config.yaml
d_mlp: 512
attn_scale: 0.125
bias: "none"
tie_embeddings: false
init: "normal"
init_std_down: 0.00357
lr_mult_o: 3.0
warmup_steps: 0
batch_tokens: 16384
Each number is 500 + 50 x the weight over its row's rms, rounded and kept within 0 to 999. Layers, rows and columns count from 0. Numbers have three digits each. The size before them is the row's rms in percent of the matrix's.

# up: layer 7 MLP up, 512x160, rms 0.325, rows 310-409, columns 120-159
# down: layer 7 MLP down (transposed), 512x160, rms 0.0961, rows 310-409, columns 120-159
# gate: layer 7 MLP gate, 512x160, rms 0.307, rows 311-410, columns 120-159
up310 099:483517578477454443472489415536469450506551468554458451448461482507468479563460506520483479450451485540460399552475535492
down310 099:557577466495486575529552424471400421475523522493526588505474489428602504533457533507507444530581448575482491356501499575
gate311 099:484524543442486512448476545504505527465470440437425459596559514484514484498571515442463500598564573506623542553505496590
up311 094:470577453481604514479564405516470516502505504588567551484569493491569562580502469585490490478461506453546534445559593515
down311 097:520484470479525407538390538527491471491543525491492516458533481500483510499464477534490481480541424470416512519415483444
gate312 103:500464445395471474373504590579524434457586471514445623562573500482418547552498477515513454521423508454516589506501461539
up312 113:427493469469485570563561448462497555511541426507517482504522547593527518484607518446469472483546584492435446555457463464
down312 112:503523493502442551481472446411532483458542582454479450518592497394416466521556450528422393543507521513525539523494589442
gate313 093:500519466589461557471454466516478429424462535440430468438622532526505549590613461484563508522483514491493515475462459500
up313 097:448471470460478453512462567492538465545495551446498463531493555422498422536466428472478435535539480499553484590479456506
down313 097:487581523552490450474555523572539508545586539541565418488455465518483521568468575582497467476416476478546402497438454498
gate314 099:458413479435502465451507610524543467582489563550467500499519459532532600430588479460458558510562376493526503520532481569
up314 102:594508465513528498527461486502524583434549471540542442578553499469464475520420497526465433478496500578542497453487520498
down314 100:588529400463542488539524470442479556472437482525550462550503434476360456510509482553530496612511523562597481485509585454
gate315 098:613495450559489587481412604502567459530516531504561517518436472490494515402534517579494384509510425491490481430515606515
up315 100:449416445576637430454436553523495520466578431523513495498449486629503529426516422480546462542479546507520434428512509498
down315 101:482515446438447500416481518454423512522430503562444501482466525587547545452416434542514452544512537416464451560424531472
gate316 095:440546540565495476459444479525566523497528515579545391402467466512529525516470553472451573512428565478426535523589419468
up316 092:454481506506515449526422528474561487414520404537551513438434510506504491507498547460543584487475581445566463498565472467
down316 094:439490562583530550458447537596455463557586477524540532553514546514574496416525463517490580557487591531511454512486524504
gate317 097:550507527495525527405500512439531410494497462496460436473486459459491477441527496494451533467471514499353438578546587499
up317 101:447449497471542534543411393439618398486477490431448416418545486472486483480412515560461499499465507533468494409626511508
down317 100:402503494518528555623541476414511414485545520524522493461553520570586502432391541485549482445493462454422604535441505525
gate318 099:473393522521393378480505351392474522568504462419503499619479541500490415547576524523487558539384554497528492595481530576
up318 102:475556506520511541468601662605488450499565470581534476434565524517522500438505455522495518445544502544442535471452617492
down318 102:453462517520523467582327433444481540494507500545457533457463459463429536501424549445473453443519508517581487422474484487
gate319 099:570563533450562484468514580515536436553499501483442446559528489504531553597453479534506519546511473575543496452508451513
up319 093:626514540512555474544442549471521536472518422531463490517537499498466527511423550516451441489472452494438530473516456483
down319 091:535509542460617455536565529473461446545586557428479541493567445522540519462437605543492531491489445569551409462464539540
gate320 100:428414495489495539549430517471491470545569552533473465353481481511431421487484522438524517466466582537557531475387609485
up320 099:483510478521462637475413501521506445512470508453445527429521468488467510582407531480512477481493431463520484534579445523
down320 100:538515567544504510510514577486446598493515570559453435612509576521478554549633507507480519489486469488533445556544548463
gate321 094:506482413489488474411549519453540468434562484473523500540597521485426545497586524473570575354544505418479477500463559430
up321 097:466525562500574445451518398543507456551589514411542486588464544481544492472446444490478447436575544513499418534474478537
down321 094:494471475418492490493518432621418601457518457546441463643581535606500527534487526448434571470479511532488516510486551490
gate322 101:556482469551420484469537394526408439445414394566462587483570542566436583494462522469497525394501537496499516461598550568
up322 101:560460528508488466505485452453483526502517500538549519527488535530435594466444518607533452545543610516525512428535500558
down322 101:438432515492455537481391622445595578547550532525463502433544530458509558491455557481475487480562520501517537533471473493
gate323 101:536546411509543511479542605480447489512461420446515433412382554497521479556525500595531583470508542528523491425417509541
up323 100:431450435571501597538495566465506461398456500435582504535394596442487522485507523505542458542417520486527473443501503486
down323 100:540470499588506570448437477579527552514421479414509428525502512500465532572490510497571573547533488458486506462512430560
gate324 099:411507491492498425520448591588437506554424431476492548490552497515513501523396427462554517551530556575565493475496559467
up324 107:595468527460541519461553389423572492478538531425564486563533456553521437499466516434527542565559496477529562450625491554
down324 107:500533467496527564589429477509494447457477540607457491415531538506582414479505486497442572582489486473409550521535545481
gate325 098:468506496507459467501613443488502548450521514451484491498410519473405481524555485516462505552406558461486563486440538498
up325 095:487446483482446468355583514510437509546520533498609599475485515467560465472528559524552503347539502572492580522536409560
down325 094:496553411510538543498474502504477456422612461537500476486458445485454485519584543551437451472492446550501477522495520447
gate326 102:421487497555499453508518558517503467517528418437574467547444590564499517405552538516494542512452515481530558456481518482
up326 095:482556388560542431529538493490350503536532467446442586522522499417539406527535473399453414517508462567497536476494447484
down326 097:487543413469534545488477520482519487473491444465535482542556497539532507437497575487572570425504575581533484467489506475
gate327 098:529525482501460515506555503537572564560542459537529492591555535577505462473462471573559505468547556544509430514474470499
up327 104:520492369526449453483489474443458518520437391601488499435580481484407443433559466445487451379514419573415464450435441511
down327 105:502501462544481544486508485530497457469502490551441492517500524511398427596470453494486373457501536528566490459607596535
gate328 092:415446500492504527509472489509541445544501555501483498456448484461523569553461467472452514473546457452551550507591515470
up328 091:440617443551505473455537500543468526440517457559490521534462507605598470440543536531484525470532495396432504531491416497
down328 094:524462535514488431537473354538492538566477555420523539415574517555506524463579507464565425457558522408447428491505598552
gate329 096:447510629553454481501456532567482521577411546606429501492485429492508483423486500503523449478537474453475502500488486602
up329 098:413450535579468515457459558475556577504500472554461532491534488521449535492503558416532454535458541519548573393494514447
down329 098:499495581556562551511535506461528370503430523511524572402541535529504521540502537586561539507566519493413494554490490558
gate330 105:516447488548468518493524433420454487475422517419598425441496392543461555524460530519606500389518548449456521423472388537
up330 102:556524441467493504501525497491588491487558498562498428542445386481529487558433521468490523423625503467543525421394469481
down330 104:563558408457551501461471475592513520569465463488524602605545416405431484481431607481421534535534457538488440518431502530
gate331 101:486579446469575492500610498535553525518512559443431416481512511498446602608466438542552439495540596556471482475514527559
up331 097:510524478491554422436404501568489469508461477478489436511389498477510452428548427407466442458504450511455480631441549521
down331 102:514525488524451468513606476393493551459520491499538430498452548538494578492501408572414416521517525561412417577560541602
gate332 092:439444479464558488522446537533485473424560479397517466487439487457546562481443453536513452484585522538558399510504510538
up332 091:560445514477539447443449471443485551516522508455500443617591484564572399464476580394414501494567475509464600508518499427
down332 087:470499539428517520491523523480533499439523555528497500507498484537548493555505479588514501461440572472429518582616436431
gate333 102:446488446514536498429532494556467517489567496533559489507522579478549519513447474515498433527577597511462523504428492560
up333 100:519565506491554524467451453467539514414515590532438480507419462429494473551536593555498525488346514484616506505521526540
down333 100:539466418475378387488486390396427491470516419530469442499454452511543537447500412569483464562437582569574497607424408477
gate334 094:544427535499571416509574467476465532528426512568485430457467509539518501580452504485501397442434566485565380513486478470
up334 095:532523493567507511411436560504571520539411494513510541473416485464574449496539500514541426423513456435456454536525458561
down334 097:470553541513478483385555448479476517455463453650616511592565417476443557471462547498455532566450488530447548463472484459
gate335 099:560515461484509450482484496461495549477514501432541409437528531531478562513519536488559545454457497475467480530451498448
up335 105:508461515513508456526500444446435436632452504494481447493474465431493620475432490525562486408381492521505606538525513560
down335 104:496554556500459462428543520520534530464559509421533569470365503435491539394544571496446512606510533529513451501487538520
gate336 098:552520585556463538433557470540582448501478556530507544503566424469495405491480558488500445427521597480542426581538552545
up336 096:546514450473488402455557535569457438555473522462528444473493538420486534484385501469456463447521506397458479539495497467
down336 100:383561437448527534484459550541476554504522514455467502566547592446458494488459421529568546472485451556533487494460469416
gate337 100:528527457500531403425429528539494575523481503515383516564482417491527477555498553447407545472569523590564417427519471541
up337 094:464606500633540481441524522568484414403648590583450554510470573541573534487443489440482500518486452469493536531548470473
down337 097:509519453458524391469588517427518422452501439485490454465481603532467549477457478463480452572416521490387565511492571566
gate338 102:468506423517467489447458481422511408428455560440411469496455423525443472450488521508430520469461572504498420579470517563
up338 104:536543485489485549480553478493479542569498526414493511529530541487414430521569489493437507440491561476494435540617496482
down338 103:471495513507511541486484543560399526443525570542500509466523476483474567441515515472537627463581472455474532522528454501
gate339 094:480502456544511511485462504476547499577474522458391521507472494477491569544502464423436515575442525497555473445490484527
up339 094:510450448434494536480573483560554483525492540469483411461531487463495470463512444519527470412481554543553470550494578607
down339 093:497488581556478506501492557422414440568526430401489587455500489482498421484562415514471526500479477523515357552443393597
gate340 101:551491551502531485512530446407557517488495476403544511560476485484468459513513577508541440497568439490500510457460471493
up340 100:479471525403505518449511458465457493505530421556533468494490535446458462497534527390474478526461532529550544519479498469
down340 097:473527633597468409539519488507493488446412448419536454458484498470489458389476461433530432556471413424512549488556566421
gate341 100:543589523483463403451489442520448494496470550482462562416514442477549453526447438587547393524516514559526558443545543527
up341 100:512527490505426465518530432553592493461572484448520529381526550498541509467507478422449464652414449548572465491559444557
down341 103:499483489484568495584576447494435454394541517544517598439463556456527502529495461495441501583488485411507470468548493495
gate342 103:457543411566483486469445519445523552529437409591475419428469488547487517507511500555569503552483455418410392511567495480
up342 103:492457500407517474518579533562479575526480511493486495543461439465495534475557480423495543417532486419488523517561497540
down342 104:483420518487500446591476549501449504567474492455468527430407464468459471515549449558535384463527413509543520618467478411
gate343 099:489539566541558506519498442585510540443530526528475478493520429456499501521535460536428521478591502462521474517486447480
up343 095:448461503509480481542533440526467492509451369558444515481472459475457477463521460497471441503430478507439573481549470550
down343 095:490472501517433491467500498420454508485490505524492556577546477497478569456480380563467586446539507421417514411567591451
gate344 099:469560482439557513448433455500500496603577554461510524580571487404494514533516544431483479438487546533526468491408618489
up344 098:424476436420474458534520427452434488543437580471466477439540536452510400475551358538478440491493513596523482496382640434
down344 104:464550487555484549597498432535566521539352558494468491480510456491524454466498416447506475509487557492436485546463626463
gate345 098:493445449469523436498546546505465517524450469430494457539461541547488537536548465433619379442511564517430441475551512475
up345 110:485490529498501471506597550474545513547485578563540489526542470497516496530423546534487546496551537484618488399436448530
down345 107:478411512443485513434463560516538590410506524523547410525517502507610533489495539457571534382472557451531637536498415512
gate346 096:474516524507455439479523561524556582516511495571514554541514516650506358482541503469412455424532533576429508432484499467
up346 097:450524535559425546515492507440559535543520425524484490430529514555532496498416527389414589482455436505552533543448490549
down346 094:445562510493472559533545560458507515443497544587516515566437427545435513513606520467544578357499522471508552513523467494
gate347 102:528524486575517450521545532602429540505541516454425554586422557476372487487461454530418424481500541490491490559454460522
up347 093:393519530484394561525533466501498575491411518600469516433539607393541512514471500596577564442556542544456523481540464494
down347 095:475446483543472418482428536449441468468468468483604525503537430491506486488551443551451510499548577547460543471596536473
gate348 095:491554566513451553474448482515526444537470601557470418494460475399498476525597564457557521488516528612471475499524528444
up348 092:511439515507420461423548562520499430643455453458408523499428427495505519497571493496452464436487547517474552556540510520
down348 098:471419522573451484605445514433581522461508539479541474464500503447493474410632429482492498487419471504514465520487414454
gate349 103:437495495458482428472458537473493379507508494509478442498449454493494524579428473447540599469457455487458484496431498455
up349 102:520486446469440521490520526509437444393453458537468431539416468485460500535568519432510474429564551427499494530539602501
down349 100:446550492500496393502529508463471581503454391540503518386554451539570440479588495575526480487439401526490470493461470613
gate350 097:459541489464581390510446480584506642432475555516467514504505527495568509513511485442410508464599501514346483446523445555
up350 100:598423502489474592485547526446535450542437541426491432514542453474491504480555588503535581546392465471484486601494432414
down350 103:417517471494424576432436499426400492488513577477493419562497524603395552505469558472488540478512536485485463481483412532
gate351 101:536511456464509496476463432536523505397374490548465545470559461487478483485466511497517474421446556527531401513587374454
up351 101:555480454594477474528486520525558519581419505546516496413553517495504469414541487486493472399465529450567530492524391498
down351 098:492571544505529422639566529519524457500538411502458485461433543519589481503570450438609548491582510491495562537500447544
gate352 099:456547510458461518470503459502453562492543475438512555444543491508529558534505534585529497438502624559525480492483533529
up352 098:562469516567459477519528529410480471464507538493541489484468434469467451505538423500465606472469542529560433540434463523
down352 096:460458501481498376573446531530484499433559496475484446521433411565440402431536489427462436556545561469560508527387499540
gate353 097:509538515486490517427505485545435455456526397493519514444534483588585454453489465403433518545457568448410480494545447520
up353 097:475501492487525493523460505535446522596580562432473510501457476581425472529430485493478492539552421453434430487533480539
down353 093:510401510498439599524584609488560483542542558494552515558511505622609456468496516658505493508567543468554485499510446566
gate354 097:460491566525486452488550448478530504578592468514497591468644491472474566543474467593459561606457555477572446490487545439
up354 101:444514548547502549498466468503417548460483463518493444445537557569522432569510482545527455440490478453511493498486533457
down354 101:462523620504516473603531528522573458512467557400463496516483559438491456505464464613586474450432496463486535476417420506
gate355 107:488429550465563552511481519462405468436456435469524473454492515413428458455492447575512538540511521444503523432573560483
up355 103:497486558466429481497484491475415449460506510380506533469538425558466464383520420513435505509507473496549518511491552519
down355 106:533492517463487546535478486519522483481491487408447480488493536510554602484406548495548454481554557481534608427516398518
gate356 091:400510541427538486552484570450568487545542511451428526508538477496546446460477565489523494423573505514517532462475460503
up356 094:403477510500535521399490493536529454527441506461413539554487515553516516484487540481587415570465430456418495520491524428
down356 092:503499458559550476432498511506570490521579461558501429436558598484407549589548527435521523541530494488469442621611553467
gate357 103:473543500550540524564471515456519468504532508484412563487499527507513517453564540541420428461512475503500435438580541462
up357 101:511470486528559567537462597509482484585439398510594423470470517465453522524543504466518504451452507487484516418421446491
down357 101:478608507545459548513501516487491548500463453524496536450538511627530476592436388462550517510398527555529525503464435458
gate358 102:385533500586542514474488453464503407442430489407382427538477603509466492439566535424509568542488555543515443500434485504
up358 107:549475541511509510567560475525503507545558514468510449456542522443513430479508509534488456553618433500538468551430595501
down358 106:497491398485566591466474493484488447513489402577543516472569498547465506525475519524439517423561472483450456446511511490
gate359 102:420479487480489565485539444573511537392541563466536503533493452461526591470538387493531534566515490484540490604448379463
up359 101:505463541474536450374454477565490528458463480503456462493531448518486507530495547459508556444499405549492525492469508537
down359 098:514490602511518480559469408577546463523499420382526494590402414460479499512505482502451497524561575516479532398481547461
gate360 097:503470565350472435465470453459538445506531474522529392564415563492478628511380509521524373473530473489472508480507523490
up360 100:480568488527423571496581456530619515529455498500529447593498502456509524599465486496444419377473536419472466487460562430
down360 097:513500538535461532527522511511426510525530465586430471519489507562524462442486527467428464435521408562488524474498459506
gate361 099:438519558545478509476467446512518501543599479426527533491486499536567593525536503470424519545502477488466533473469615446
up361 095:524489499447491523538512521474554405507460568483381495381514539570466566527393481509519530502466541480550602543604486477
down361 098:458530508498468506544482556530523477464530514456458510386474458491482526532529504678480476497498403555553574391508400532
gate362 102:506441443497477538482473449406476607436458539493515423474482496583454533519604490491475500561580516514519486438526564597
up362 105:530466574468595439391518499488497607545526447478465511546544539468501553508592469436467466498527591450432459509502470550
down362 105:434564483565551484458513495497427535391539518496564520512457577505443477521591478441495565504507400452554568523556529436
gate363 104:556505555500387463520512629530569486503531427472454472486569507533526523500457421433555556520512529413442524536497426530
up363 107:438512505588497523492539464505463561572530474497549466429509441596551467558430484509515463642533521544444477522621633501
down363 106:533547420494497454623494507512536560536507566450515545432586478543493588450603531464496517460506471441501602472587529526
gate364 102:429465456548624446439549562518566497537515598537397544408516483548401493551505518532512550455533455460543529425441472435
up364 100:489570499550583506491558541607453538529564513518505476529508488537549525594561483487521537474586496427507602499460504494
down364 099:442498521396505571562521480507471475372505506468458452560450563448456569520422442471458500571580451490450444505505415454
gate365 099:492471446441409464518554473528482475546490525461403497470436447487585493429547457408519515514489474507554497500562542520
up365 101:421532495527535547553479483481442436528466446506549450532525403500461616568434562512465534560485495421499556509501560543
down365 099:482607512401502512489502513520523612551446484569491487546468410476438549507511560574565481581424506482445463504449523435
gate366 099:508465506569439513470410504558601596537510474433498465529540442526516596574450470487465604462497495544407432557551608585
up366 104:541452510479521474512555506505404539576445425459573528499571510511438487532527593505387456406607543519519584542492560576
down366 106:565443446497506491474475513507456513437518403429483540534507478487437518516448545553530449435558490658548554508551537551
gate367 098:525484582417471467496528489479431503589433594451494565437519474465442546516415489521480542458512489476530567573543548496
up367 096:475469483397487482482517536487505459538402548477420523419503466440511532529447476539420436461484443478497503541552565525
down367 098:509500490449459476569519494480425544497518461600513470444488547540570461528596623519372449424458511415552458551575461512
gate368 097:466419512414487471546460518522561445479541501604447502531539441505572533538531481517581456549428491467532444428453502488
up368 096:578572505534553492526438472542547452460546506526508478626555501565481424467492575474546564511501520545539462479523451565
down368 095:544476573599456645511540439521471508551511568483508524489447568544494487448551411532515385574515470457574442504509494524
gate369 091:505551487483558442516482540585494552497474505505491458527580550479443527525587515465474444449470655598520492482406507598
up369 095:539611383471481527461518512494441478484474480476485504459545524533531456449452519441476541400477456485496485346418525509
down369 093:476489606549480448500470433489522530592534482481564534459455503524524573422508543496429481524539560456504533533558440441
gate370 101:498547540578511430463549510567525444607489467526477401504547423453532552465498424420480458443513459530460537479601381517
up370 100:453449550510483461540468481507462606539531411520476539427416566424436467492498511352473433452634535494474479578511433457
down370 103:541432523482480584548528464566524490506591472509442430551543462412459457413513440607575575471601490591473509492493471546
gate371 095:531494554606526520490516457511503472494547493663464546503599523490572458554466617533471480451461466479503474432561483594
up371 109:478521508447387466462470449582440488554556511454594601594459545555535466469422408443454468571442490500496473499473484440
down371 108:537467623506450491444536511553576470441539445505521570502457471387448514493489500419484491492524534474451601553502431532
gate372 098:507480535461400607496585440457502610502431463482388528500474519475463437493469536499462514469484432480347498584514385507
up372 090:529462558518466493448586420488463485533410449431411524527435552500512485434545520441516503521534425527437494531419433506
down372 095:411468455542542499503515528520426475425587482502572549575561505529547557490541532535528453412483476513531471558490474399
gate373 096:527400533458484439435476517462523487473530510470475485507564425554542503544470531484538512575512578486541506493473520628
up373 107:478611482555504541565535439602592517541486514481457443496448454433485500507557532505428525519417452510428454529609481559
down373 106:466478457458490540584537505536525542422440517410490537585508521536413572442504499540519507471574463443511492544583472420
gate374 099:462519471494585474488435558454512554540443443478536554497430477468498499543477530536511431409502562556512619438447515526
up374 105:574462524487502536516386525572461583452457418498493469503380577563471467525491476514431456476457444517515542555500511559
down374 103:532476521567486550454494523522496429599553449351552569518494503457531512503446449489490519496484535468476560490517528374
gate375 102:506493543505543516537473506448597489456388484496441475482471401544549393482480564452550464468513590568479447444434537521
up375 098:508464464448482587561526528470540566579579540567519501576539503394415528473588462493520534489429453512538525520504413510
down375 101:563472424537543460452387356434511462406543480548515486578481485429524471489557571452515562543508448638555486500436456577
gate376 098:553429415441480555533517479604530528524526468513427514530446512430395544459448529471543476529491566493451535545425471546
up376 096:454556544522495457527556473471532542486460559531550510469527509418534501502508529587549472520422497493505526457434441409
down376 096:544535568435514529508409545597502513466457490548510469474467478537436492544492576552558517549493511563442531470532507524
gate377 103:354466475515448517465516449551505407403455541538510516561521526542506437441573359456485495586419492496475543467544467483
up377 099:482487538529518399440482472515536514376482493548503539467485498503548500494478529510425476549423435514450505451488627482
down377 101:563445572518441494489524488487523450446519498500411497539554528412504439499480402490503582452416446542534542421523469534
gate378 101:536404445533465536514593472507488567471518462567442550507498507497483504484471538573544481486539522504483557533457491436
up378 093:585512535498533497492487451519478419427430498538510541536522495503497521534535444359498472512450516562449441509448466500
down378 095:484414518493480594545508505476483495507542526479442447520498584495420560499649572445481441457545302440485471518527516500
gate379 098:506512549562472547516512519555470526577529501495551524546468555524505499509503530528545474496633487522546450472499452584
up379 098:595481539436577495505510440407474464569444549471529496398477478493425537399477435490534555499532374468500459434500587514
down379 096:465505590535434566541559519510512588507554468519589471515403469474453532496502576533490375546471535489558437540483521577
gate380 096:434565596447498497498483518520502481554440566521494533500514542565426479557489443575501440481528559501443425575506490491
up380 110:536460510560567523430449465468461542484557559490457529540364460415548520433572568558473428390428429397425512464418504500
down380 106:513504553521524411439584492420514459408672541505498499502427482467574531518495559568470437554445501405494481497439446481
gate381 099:475531451473534508396526556542544504406452435532417559577440407496533462546541544580508520440510497441422510548455524521
up381 107:506453494560507528526550498480506557476463539517545545527462429517539627540559464421494496482454476585530511516485524448
down381 105:458490526531415535475511547463569460570396417438548530562504468471553509528531528443543455545549505505490423392441446522
gate382 107:535474489533457517555396475474496544460365498499468496499519579613547467460430501359410551542498529495435440534507472526
up382 102:474488505512458507590493553435501599491451478514437439475629496584509391500565444563579513522535562486433491502466418474
down382 103:451548562537553466536511533558545507466423553538513452463492484571451486479517561522539497576475485517509454467498489495
gate383 097:460490471518463553405579365492506460480495539455497446527435454503555557580483483488539546486559454405492493474597605512
up383 097:488477473530515464481500402432511457501527577474530451542517395523567550563463465576400528557512510484551451511520637471
down383 099:503550483497532516512540518423425575488539417441519473452484521465549476587520486584476545467453420572559498441550607470
gate384 100:525474435403466434465499524494462452541470459591497517465527585463481478491529436507532481532538476472508449557548542513
up384 098:445537545520566548518488514540457599559416428504472535570457467501615533535474466462504497416531477524545502481459488436
down384 099:543495548472504524454464533483501439552463467597474484570601506479487518573507492494489580544439495493502540484550510536
gate385 102:635446445570416532506512479414445575523446480451462487528472564531480479523676496532490489492545528507539426469436485596
up385 103:431507491494559440524488531443370528492447462422461501480499421485495556525548471500478420559501494470482494545449601497
down385 104:565538510447508515372514577446514518483417430496504543456373439493601517570456538535540553517493521478499486533455559489
gate386 102:543535543488451454496505520500475471497503601571459619496566438511433378532464409517520413534433502461441544474464432560
up386 107:473440520537508466547511499510559487384568411498563530516468455465493451474472560518460583443502477567496459494545449445
down386 107:541522421516502558457526390475461503516491481516547576504506531575480498415492498520469521452466450438534427396469534530
gate387 102:524471504461430554493563422520578466548614528572586550509514514536543464501492529479517457544478661525544550503423501471
up387 109:526502521524541554409622511452467565460490432487456483541482461556508439441606510507471535510576442440501594564459525542
down387 109:475519481383531494454598434497446470450532487543493518511575428514500464550520525495559510492503500462492519550513601466
gate388 102:495533440488594441484528439542491490528478518483454462518525503500485475501469498466521587540538411467520497567501450534
up388 095:514415517475577468448571507565530526405467555574520456521674527412484507556339453486395433465548499473470461484524478515
down388 098:549419473513491478515530483638460479588497471452412499526395511489486389452539528523527468516452423490496503559469523505
gate389 100:398511470414550518508556521454651503430520482458506452462558552480497424509594484421517487523534597454527399410478502491
up389 101:511461543425473502503435513507420458533507551431510508542423473453464501445462495446483590436555453557489589517411525505
down389 100:566571532558495532595518508473524548536521414619443481587537483482486540497375523476499530481560542518444495520468442551
gate390 102:470470518453587447534507447546525534439516552500342478460489549496493540555588542507590469554515570533481600484420569498
up390 105:457456522500501490499460389523536502548504542500501608561548472539476542601481500523529520556431580465488438612489532388
down390 102:570527543462548624589489542508543502499422539473531594486485500489446559561519526513555520468524518550503535532533558487
gate391 104:611498544491518540498514500415543507507483508470579515478505498441486535432472512547433489484520490486438482479542552467
up391 096:454557470522505554496434528480494546484562446456568535478468504517501482431452466391488516540511497512522519529445508593
down391 094:575462516453434580422519510410594482504413573562455461568516526461480422531514431525513505469401523469478495509609458482
gate392 102:491449493461522488537409531510497475520409480376467452504492598575483534584507553472454517562500524515527499516501514524
up392 100:488495459447596543500543527542518469509406571534540570562528546512495556498512496467502475488482639433444548518500576473
down392 099:462622461462531514489529583468468450445384512431582641470506562452482536472464536468485460608515600567408445543555532514
gate393 100:445551509405499458460530497462432525447449495502404505430399538466367518525490457467571414584524520501489491560431581598
up393 100:565528583536327465516483541562532362422484427531449546466514555451526469474486437518431539484516487471510492425547452537
down393 102:509521535536481497541527413537425550523525490483461438479490552530537455520370430458465452616565454449523520496478541508
gate394 098:364504478456474470519484444518516484442528446542417438477603600432514462478403476503445525575508467439444495535543446526
up394 090:451528394515565521478514464474540531632505556560549511481403458542522516450574512434546490470560493512512494528495524480
down394 091:566426501613452480420579519525483447594560466503448469430487478462403555492572565454481598463520501452533499454440557482
gate395 102:628494550483467465469477527470486500463478552504486454550531501503509523581472573401478520471524496409524513465508510495
up395 106:510507542557392492594424537484586475514403517447589480459535516549530470408455524523521502487475453607450468446468555506
down395 101:523525488450430483498499506557622491508530541499501446517590478494566425517491517486401464535481448491462567436428533492
gate396 102:507526453491496454412398446536505554555506407421511476478424557607564454550479493550509521472409524607433459500504410529
up396 102:543542498433391561586474456540436459423457482489397614588504571489617467561509484451472518504452447508525500517458448596
down396 106:519592453492541553468538585470411383534530432526461413517486459448433546545597581493556462450421447519550487486524598510
gate397 100:598560583586509520434500554476470502371479472450501518473570513443475441548490430515499491583535546537425521524462491513
up397 104:525567499479429493433540505485449530572445508496492526501503616533548561487583423549520539505451534551488486466416489494
down397 099:451529468471575490472458542470532485541446558384497518463497478505530496472529521446552475392573442440593518498527475546
gate398 101:467486418371505461536483513506429477423457427503495451437523390435536478588562538476508530560537595441476494400465515482
up398 097:464569521536574412497439509493562552515575462512412433500548524578416454470567546452472453454371511472473442514511495474
down398 099:496503487508469413566541452461506514528554575553469555399530462575455518522464551499555471550605557466479470430463551517
gate399 098:549518433531439441545405433563391471489586447492442410477501441560531557487496403528609457467525429476412478532542536524
up399 106:530477600427559474416515548482471481601610426487477505514487524506634509515469538469518554475524479521541535451506477460
down399 106:486459455526543473424572550503505454514517534491530491525454486505409439461575657495507626451498570526510543415543418514
gate400 097:480501438404519452500514480482551492567477496544443546400533487513524423474601578440521387488508598465603565482395502507
up400 098:519582527522486567510460380471458496536518493562469447470472477478498473567492625520570446498540523435537509530482608519
down400 099:510577427436456567451503479543590455454486458440529516464544452510522514512541558446465502524474566423540581495421517453
gate401 104:613502530469499549491535419453435531495532523509455455415472509467438522524553496516527454483519441540379594532429527433
up401 098:528502521561506613567482484450444515552621466441517547435508514492493555484634486469459519572515403475430626393510551579
down401 099:560513502534472547528447526584559487488428350593494436517479515497542446501588543429445479406524483522573429466469515444
gate402 104:555493472514519544541431522453475595522395465494507423575557448453503512498493426471476564446482489573460541439496448568
up402 105:628564410538489532478460428455485542468405548536512481529422572624505478428521462460496528503458459523509503525508438540
down402 102:450502496572505570501459483442593533487517532480554495556502500483559561536379528432543453495512455555552482415430457531
gate403 101:505545470435413464444556458491555500415497523496455479530506488463490492606539439497599621474496558426583537503483533501
up403 101:557612484410484485523620439448545468526546501442513502431560467464536438515462485459489523521518440422504445450541558498
down403 099:542461461476423567476508488603505495516527520414543497575478496490557456494500527511504478382569457507456546527587446416
gate404 098:577489492455520505398464472470552539447456535435501520476550489523467436475562503439554499553539546422521464450510517419
up404 093:488543484422539568509580421524486533479489502560555453490473512442473552509479602531490487529454465522419573478581504488
down404 103:477481509527475488545580579576532552524528478552507538539493472491630418557452511519448544404499510513560394528562429571
gate405 098:514566487519455544522421492538526494488433471479488599449478486494505513564470516483477543447556485444447484518433528520
up405 100:521595497427477512342525448554403471472530519460460587482481546434477565468517531521526556507511574547399544533506491549
down405 096:522507529474503579491553558420586563565588490445523546506520487483564523446523421369537474444519505552465535454505521464
gate406 100:505461469451614519503396479555444467449500575445494487434470459564519537424537486444557419534540537497528529363458512527
up406 094:589532476551476465426464544482483484462391555512476569553510453567454632403497470433489438444502419424545617468474502479
down406 096:467516422480439484495491509457374581487560523515473436463419507485509625528470583481483572425473588510537498563519481513
gate407 100:461548526449473451470498559527476413435411539445444539529570465431460518531505503560454480580500528550488540504459451506
up407 103:509523592567564491469525450428512523507491503446467426428372481515509526518565570459459469448609510444433499575500514541
down407 101:381488522600470576454496453422620502460551573548526408598548412479479496460512521490444448527476444469414442507534519520
gate408 098:578441446455541399426467490479443535478546538578586505485475524449498520521460417417470416456461451484478456488513569460
up408 104:476508561564478627566476511455495592547527523483428455478537512485594440433500561556581584461538539517533448496503479528
down408 104:431598494537494514505527477529482452501462412425459461500405505516454449502599515540499455527481584551540489495463526425
gate409 099:517519524557526475466461521522508572539481456473494393613470539580486469575544486386557531491558566494521546474414451498
up409 106:499521457444550527457507494558571525525570516509476570574491440472445479578544516586451462431512531467416553554456463614
down409 101:443501489429557523528506466509507462450605498423453567508544487461536464517495508388527511396575509532461399537504456588
gate410 100:474577505507429505462484500483484536480481549561379550483373641517526424503477549512509523506518566453500573477490500490